python train.py --n_layer=17 --norm="layernorm" --norm_eps=1e-05 --warmup_steps=243 --dataset="wikipedia_en"
Each number is 500 + 50 x the weight over its row's rms, rounded and kept within 0 to 999. Layers, rows and columns count from 0. Numbers have three digits each. The size before them is the row's rms in percent of the matrix's.

# layer 4 MLP up, 1024x128, rms 0.0132, rows 314-413, columns 0-63
044:484438484526510461457463550440518513465787529479418468507539441473525468546534487553510471483484458471452484476300501449446459456486473465484491507426533447520508481497502479503491439461484476
038:508470536561506454474467553561480543511728557515483494512494489538506569523503512517550438517533533492476510474693551507440409472470505464544497544503508478504512516392470575477510508482467516
036:493540479507490465476489568451556491509588490560489479536492459441542581528526503516466527513523498453382488488568512487476466445505485490492504528490496465513586572445549441520510469481518486
036:505532420440453514532511435519522526439528502477531468468445567433524483503486496449408490495545532510451476492223477463476504521528483516496512483526462478432458482335460550500496484501485466
028:465379476519510521445494507458494498561632494542354460481539446525523404516545520532487502459530519475490524445394520594458498536520529513511535486401549508502464387512513471518570501519533475
044:494479457487501474467451507469482472526617482482482508492498515492519487479519508485479508513443472515444495556777491462534510462512529484498480468479475499507514532491534431502435502490502507
056:512653444525517467473434497489552565479589550461433472507577487474527573527551535479434454514595577450477510463333481497418431496486497545553429484476461491471527525365498551485587457503486491
035:513619494440545510495506530510491455501496509562507566515414470422500581504500533506469537518482469453498502497165490496517529545539500499504497511569479522597539502534571484535543502558516537
038:503481509556484505539479522483520535492704546479554480496537537549484461540471490479541494493521538535523509514822540493511487479499505551519506481489514498454497539521494560492501526413473493
044:482514452491453476496485458532487461494379470450512479527524503494516519474522490487444507510511520519441495530573508476493478465474514498505511500471471471470497528382484545487469499496487494
045:516573557589510504532599538504518530488271531546570516528538501533495613521496528525553542504539557512610550484624566604500514516495496504524483557546545510517487525529544496508647518497517527
047:504599471432515507493568460516526490442535506497555500519455504521486465500516513530492542507490520480514505508698474499530545528518493527503502490516495536492471484466510548526545488548496508
035:520574411442557479490478524513525512460630520548492530531462456409540600540576526500443516521504509461487483517342469527462512550545493493505498511515485480571605504516579497524515455523518505
028:486385461494453454530499499518467498467380487534471521532467548475514428508458480477496513509467501583483482481310546520497537470509542405522534540464519448452475500522542620489458538444495503
038:489448532505454492514490484546442466496761462511438501507510537535498419507445462498525491493453486518506508517237563398521480474508493426518534526473514459468473488524482551492457522455463487
031:505428447485587473449445500515481507481436567506494532465383453417485491489539532523469430490438410426436461428544410529466514523471464459484487498488488482562456470465515453503444461515506523
032:524568481549446482499531464485501518528672489519520487538517517461516572478476502425483452484528567529481518506232504516459439506514484507523482532502485485439533498439405530506526519481484477
027:486501515512473485491476589488542533534481516546511479481492481532495602530507489540550533534568533476489525522358534482498465442481483566513492493564481514511563584425538465459545494494537523
035:487528477512483520516494526498521506493172534527484492541525535540497441540518485498487507513508534570499536499445545557454535486479504526489558527489503496495562522571569563507527486481505481
042:505518539476484506462485474398532500520780512484458466520492484498511472498476494432504489483524510370409512471418480393480472434499465506489457484489458478464506544476421434478439431486506444
043:487462478460514473514424514547488508458620532533478529466426532449490396525461463548476454496477448439459477474360513406477481454502481491503522462477452483505456464460482559503451476472468502
031:498442483545468475539438535503500522547718492492362477491589499504546419520560506480476445484515502523482476497599494515470506523520529479535509505430511479477518467583514482504465491475487470
031:472415456562432492504515539508459477487490464437439489497543562569527448498570500454490490480486516573520513571290565505494478411496537480511534522481508489450522520456557429483547519475487496
038:523523528506470508536552468456474500512503451489454474510451471518497502466458505398512495474498500518490519481152482439496508493499456507523482541542500486451511513503486435479560516502488506
055:489463479457495512506471484462480500495425478432485498474522508493515452513504489459491493472514461514545485476229486444501443504520516509484492469442503484479497479530468493487483501470503481
040:508459526497462517546545508611519523503445488556511498484499561554467487508458489505522519525522553550512486573441550497516551502512512524522549515557498515472472492478488612489506530505493516
039:499509512509467487506538486541471522488442532543495521506474503468517554498506512500515497496526510516561511487263523574479477543483522472528514534481524502480484458470497523514585525521484507
050:496509443505537476450481520478521510470778512512467467486443460451514526518505520581463514502512519416433498473734493444488491480527495509520484470504495476517479503379483535515492474505483521
032:500527484591513484495492541526483519485512522522497482466520512501503514531496514541523508515533572417500537517698548533467493455513508529524479489554496494505446494389490494498551490494473542
035:487491471459537496498376533452523548493695526515361526489472450430519509545550527525437495502501474458465489458448468490468529525524483488506481484468492485536532504608623466504491435515509509
036:517532523439484517535476409441475458541469430430518500516450505463480471425417484358488472466453442548435477474360417425553502538502462473466490501479468479457507515565433485487389514505492461
115:525612456516563473428437561484561526484614500519390474540528459424526585508527537510454469515547522380478496494486483496473435465518480530547449512488468461517520511400515556521550435558480514
032:490479527579460457530525523513480539521692518493407473522574495517547442522569502459452443470504522560541512481418489527413474499480524452519493543431525475456528490525520441465563466503481468
033:476423536517488493490546491548505509521600516517474493511562511557503375516505473617507510502506528501512521522622549478516521490491536507512540487446544488507439455470537613508456500496476478
033:499472431390457519516466375481491489484432442497471500509439534439492480453459468417388501483503486542447447514396465503489500552515499494460545474435445487462510450517461520498396516504510449
028:537641540520509477472482532459536501524666525542452526535507467481501653480491522544516527548507559343448544477550500408496484481501476513537461519585454509511522574489517473504499470526499519
043:501525423478507469493478485489507483418308514456507502503438503395474504499488515471489469491478476445470462456654451447523509460482501466498492476507473482481441494420449584520483483486476520
051:502548432509529437450412571502524536509604584553456521531488509425568568537554520467459453531539519432437473529621488557451439438501518514519491511502437470531595532410559504513485453509491500
042:488458463512463484536529467538461484462285482441553455485483526539481441486515501444495488481483517571541483542758488492526496498477523482501524497504505500448463487381454542473509528506452510
036:515496506603499505530527549544497489523734419391428487501623477567495564484551544544519512504494522521541510530752495448517523519514518511533480528504557511505440496573535467506554517482481539
037:502432557535451522556546556534533531529406480532450501515603526593475463542485490530560535521530544575581492567338611530546515487516545520537531529483541515505542491572578566501560544473515505
030:489523456432502485516522417453483492459405506405524473512463514526492370465518516414489471460438496468493502477653410435530525468479468494472482490462476497406477502403460493474435463521479481
031:517546493469580502458469487465488479491535525542561493461393454462483544490471518545493512517473439427472512476773457476515523490510448538463462466567482506558501498461515475521520475525490548
030:500540474572466473438515565473527469486705530584544448518506515491526527530531488528533469527497512470396501546723524511487490429478473464501493512558485484479529545401451477532534495489487476
033:494539456460523464450538464558449453465340549516551534474381518445516502473500531541462525526450459450485468519271467471533539479514504486505476477552469530508475467355481518500495497569472537
029:500509491461517472478509543597444497451409596522528525515413535489498433509525484482530388500466447475543462500519465488521459424463490463501530527545460496514485466430467600498522472591434559
044:484420492495497471495404553493481504479429505485468509474479510436508452513514476472518424478486431446448484467258502413457430428470467475460512486498473468488501491428493432495449482477480480
037:497523518545490477497509512502483483515453524435472478534573515575522394491564508447516464474478487506537481535734491512489509460472495463497498533443512477489513508513529457472552464503472491
042:494445517505462479496476510513499491530264473518501497511536483476502553505476494499516502513518516503470488504472533511498481493490507481511538518496502486503533536479474528494434528508501481
036:495525481461520512522541531573501525491448548523453522465480513533515479530582545542486504509506515497556499528647490562505535543517531522525509512511519525525502451527626492513560482537494539
040:512572406439553469470443521479490486483448521573477538521395461390528598500518528451437486507493470453445490472596467551455487497520484490494497513527453469560577506501584425535520466516513528
040:497553465468473464525518506536457480482285497587544526510454507464517542523514472514480494508492483519514487535221519506514454471492499477488526496545476484495550510448549536513532519506480544
035:497552373377490501513478495468492463417203493570592493477389510423479555501504488478475515514484476540534463520482460567520477514503504500454525458556457509487505488488512465520576534511499525
031:504535517555497478511481520547485482507328484534514526550469469458473626480416498495459519510505510488456499455742560499496470461500482478516520547510496463552505538506528543512502515473483545
038:485439440450479448506489435517449496459350515468426515483407510396505402472468493430441457467467475446442460473567456462479513480510506443524504495428481472456424442382440492504448477505457497
043:487476468485482467472449465510488475483615496474527479499478516441494476504463480494495500499482495471431492495554509446525499499513510457506530475445491474484466519404464565507410524455481478
034:523538566547522525514528468503535533576632476515427508520534486554479531482452516532472555507519580453489564451646528520488586570550500534538494531498514524515484517576559524513466490525536509
262:544573489530578473462472611487587568505500505584391433512544497456496538495598556533501475523561553382496489536495454591489440514519503600553478535486435478535521523450547499522579435607498508
035:501582488463505515463464521470563516498427531550509508514489509461531541533513509451421514519562551440423496491516512515464489492518497537499515508516446510531565535476530513518495464531542485
032:516422513501490517534441489493544599531573442511472470460465494492447574496415495449489469487595566479483494398366503421470450554497481534522500487487489495437488480442429553482441541470514484
060:521625431484548468435472524541528510462346568515519498508422512471526564500548534462489462532529519373472477515435470563483467431484481527524482513547407502515513547343453516506554452586489524
048:511617411523534442432469512494523526452519620526547490520439527436554583519554523434460458519536526418440484511568444561452452425462480530515473506542422470498563572351498483492540442516466507
045:499477473432504518478456383420487485512698472447529485506409497443535444444473486373451472452498477468441467464558399470515503517500468492451484458451459489444507477472406434503389478515492447
032:504473537537463497518576497572487507490404500519489501499590553568509406525467482522576493509519529565572467567482565511527494490511522458552496523470540513461472434448464602501547541472470503
036:490533459448469483483514489526479475479480473501460490503450497503513532497551522458465509496501522484494518491204508509500475523510540471511520518489487509491503498420572434500551505549501519
031:493507497547501485456512563455471477493380527499484470515501511590522490512561497512552489511484484539545514536339491482530470406469527492506488497516491508483529546521518491475583507507488531
036:512492519524492490535602512568481489448312529520561499512485555472466430512427482495545487466482500515575468469610506526528533478476489455513522546515513479474428455487431607502571495496477516
041:503536436484474502499483491458558543478253510471470476459515514431522544500528521444444483496580552489458470495477462582447486506487510543500470474522454525465483509372487476488510478529533489
026:481427542414445507539497483491488513548371453541402530534505499566492431506451486386484505453499483499548485505358547403522451458501504497490531512432493463487559499575525494492441509466508462
046:505442492523495506507443508527503533533796460480406479503596482521512453514496466478509450503543515523462493500403523532447478489495498491496499506443509471493485460524494522491439486464500478
024:495433451501496506502404423420500479470415457406383456481562486466493394497522484478419457468489447525463476451463421379417502554498486480495489453364511462496455475559470497474447470438498451
055:506509501486499488495546500513497476502429517582519514499476521514493518502481521486509525515474514485518504511935518530523541501506521479512499506553500514511484519471535506501526516501513523
093:514576440508535423433459559546519527471482597567512484504463510442539615536552530500494459548525505470476472548586492541460439453479509499540467514539462438523557547374526539495533475507471532
039:496605447452500469483542445517490485444393539569604527538392521415478522486458471478446487484496492453484477488620464526510498459482464480469510493518450476492474487405439575535531478531477522
039:505549376433526501481461478501528502384481556453491485445474502420521538529583539497474491502520483428508488450458448538454502546498498495494461443523489498484434483400455460502569444499505493
034:496551460432468548506543449430499431548555449508520469515474524531474424456497492474478528495465499531473502558379468549589547492534536527459513459508476518476523519535508464494462509515517472
040:485419490486471490483483491476492501515843468506483469500497484537532463491495488451525489488528520499456497505294540523485448446494484483472502507499488452454519507427443453469476497490504445
026:523581422457487480494559429445490441430412510547538503515388485395527574445475502510417567523452497471440497503418449468492532492506497488487473499608456490468520533395454439480528463527494506
038:481425531532508489460499545547471456552505499536517548543431526486482532467485508515521517516440478520494503516806522507557543475502522465500561523507492522559558511523541496524442530537486509
034:499508526518472503484487546547545536505316483533458452467518473538458600516486500568498508509579550473500523497233570484477465533493496539538535504510518511507470498416446565507586530528506532
041:499502467462478514529530442488506504482380486458470493509505523477472497479498510427451501483503515552527472493147438566506550560490522495493509490480490535479469477566508511501494500538520483
039:516528554532458512542594458519468491525296494496504514516513550559519532460501525438479513496514546567550509495705500580491544524511525488500498557531494548482497490563527427492570516529520506
026:510596447484494479489524510468468463512630514610601528521372519472479656481488515525457491516469499482477510505710466484568420451531490496480491493578431513485537566401488506514530528535480560
034:477417573544494509491486564470500510470539544455499510500550518519482368561485451547572449471495460472538519444282504361472461456472469502512498491439541477503444481546462567489514478436481479
034:504452502520528486498489422412488535524388513424475498501445472427543480444469526376430468447501470485443465448423391538461507471523474504458462504413484493480523505481440360484426446501506467
024:489550489474481424481450510553453478490738532459433512491574532572510386513530484477550450499461475526559498562661521478490475464451537463524455467450490502497489498440523473471504505469458492
034:495470506463542484465473511509504482511402551580509546501415499454485409508479493515475473485450459408495458500754456492520532482486470484494527492486465508571507453510556544529461448539497531
027:499476411465511468518514485521445476497158486499440506525485510459513397496531487438463494465444473537532457551349429525518523501503535474509528513445515468483531442518572538509481501481468522
040:491462452517474473479444521451506501457867493544473445483463509506503471511506503493478483502509539482440508485421511499479487472503491496506512490496474497452483503393528503494521501499484500
036:487513401397509478457446451457482453465535520487483500510399505471550405495528501411454524491449476466405479553346455443501523473525493492484529472480449488476568485465509441503436463520492470
042:510531516486466481523547486485504501484192458524557511491524488473492559493480514462514499489500509543541482520720503501525487511480515493493495514525510509482486500459525496516550553499505526
049:499503517499512477501436541530501508496432515495436509488517469465512506519517491519532459529513466488456497510167525467478455486491507501518503490502494485515516490484470540501470497503476495
033:479491457456468463492484550458516480435252487472499519493556531449522475518519496508522511499483469532548465524268484528512463450476535480473496497478502528487466477464545459518519487476511496
047:484445456486510478493421488489490516505562491414370500483534466430541432492536496454443461472509470476460475474210465497444468517516521491505497482403507477494476437480476461489422464499494473
046:496477447472454493499478460398492463495456433467452419501514477498500432479476468392482476466516510506434486489589491466478437459491496477490480481454472453423493511460434451476512494455504461
026:481390447399451528520484502483553490495562465574449537510461512413489564510477497487455560517506476585481466517378562597536535577531557485466585488464518490538595507592568478522474539476551429
030:487476432414537501458489495413506499479398511492431522460452469446517479492565545517437517483481440466547481449439442583471517538520518504447455456483491541536504441516568345505533454549541476
040:489389516539504497477413593428523526544561508487401524513543461523539542529559516521549500519509481499497513506243539506463466458498514496500495518486517491541597543584593411484448477485536475
033:491438546516444552523509520542511491555698462559478501518513528592495514511495478447514544515505532572494539556572603518503521507509519516508570530504523494492583541583578495488491538458522468
035:499469445383521498497493428492465475446216465482492502486405499490494424483470494454471552498464470501497490503609480460514516520523515481511518484469496479480461456486516501498510515505488514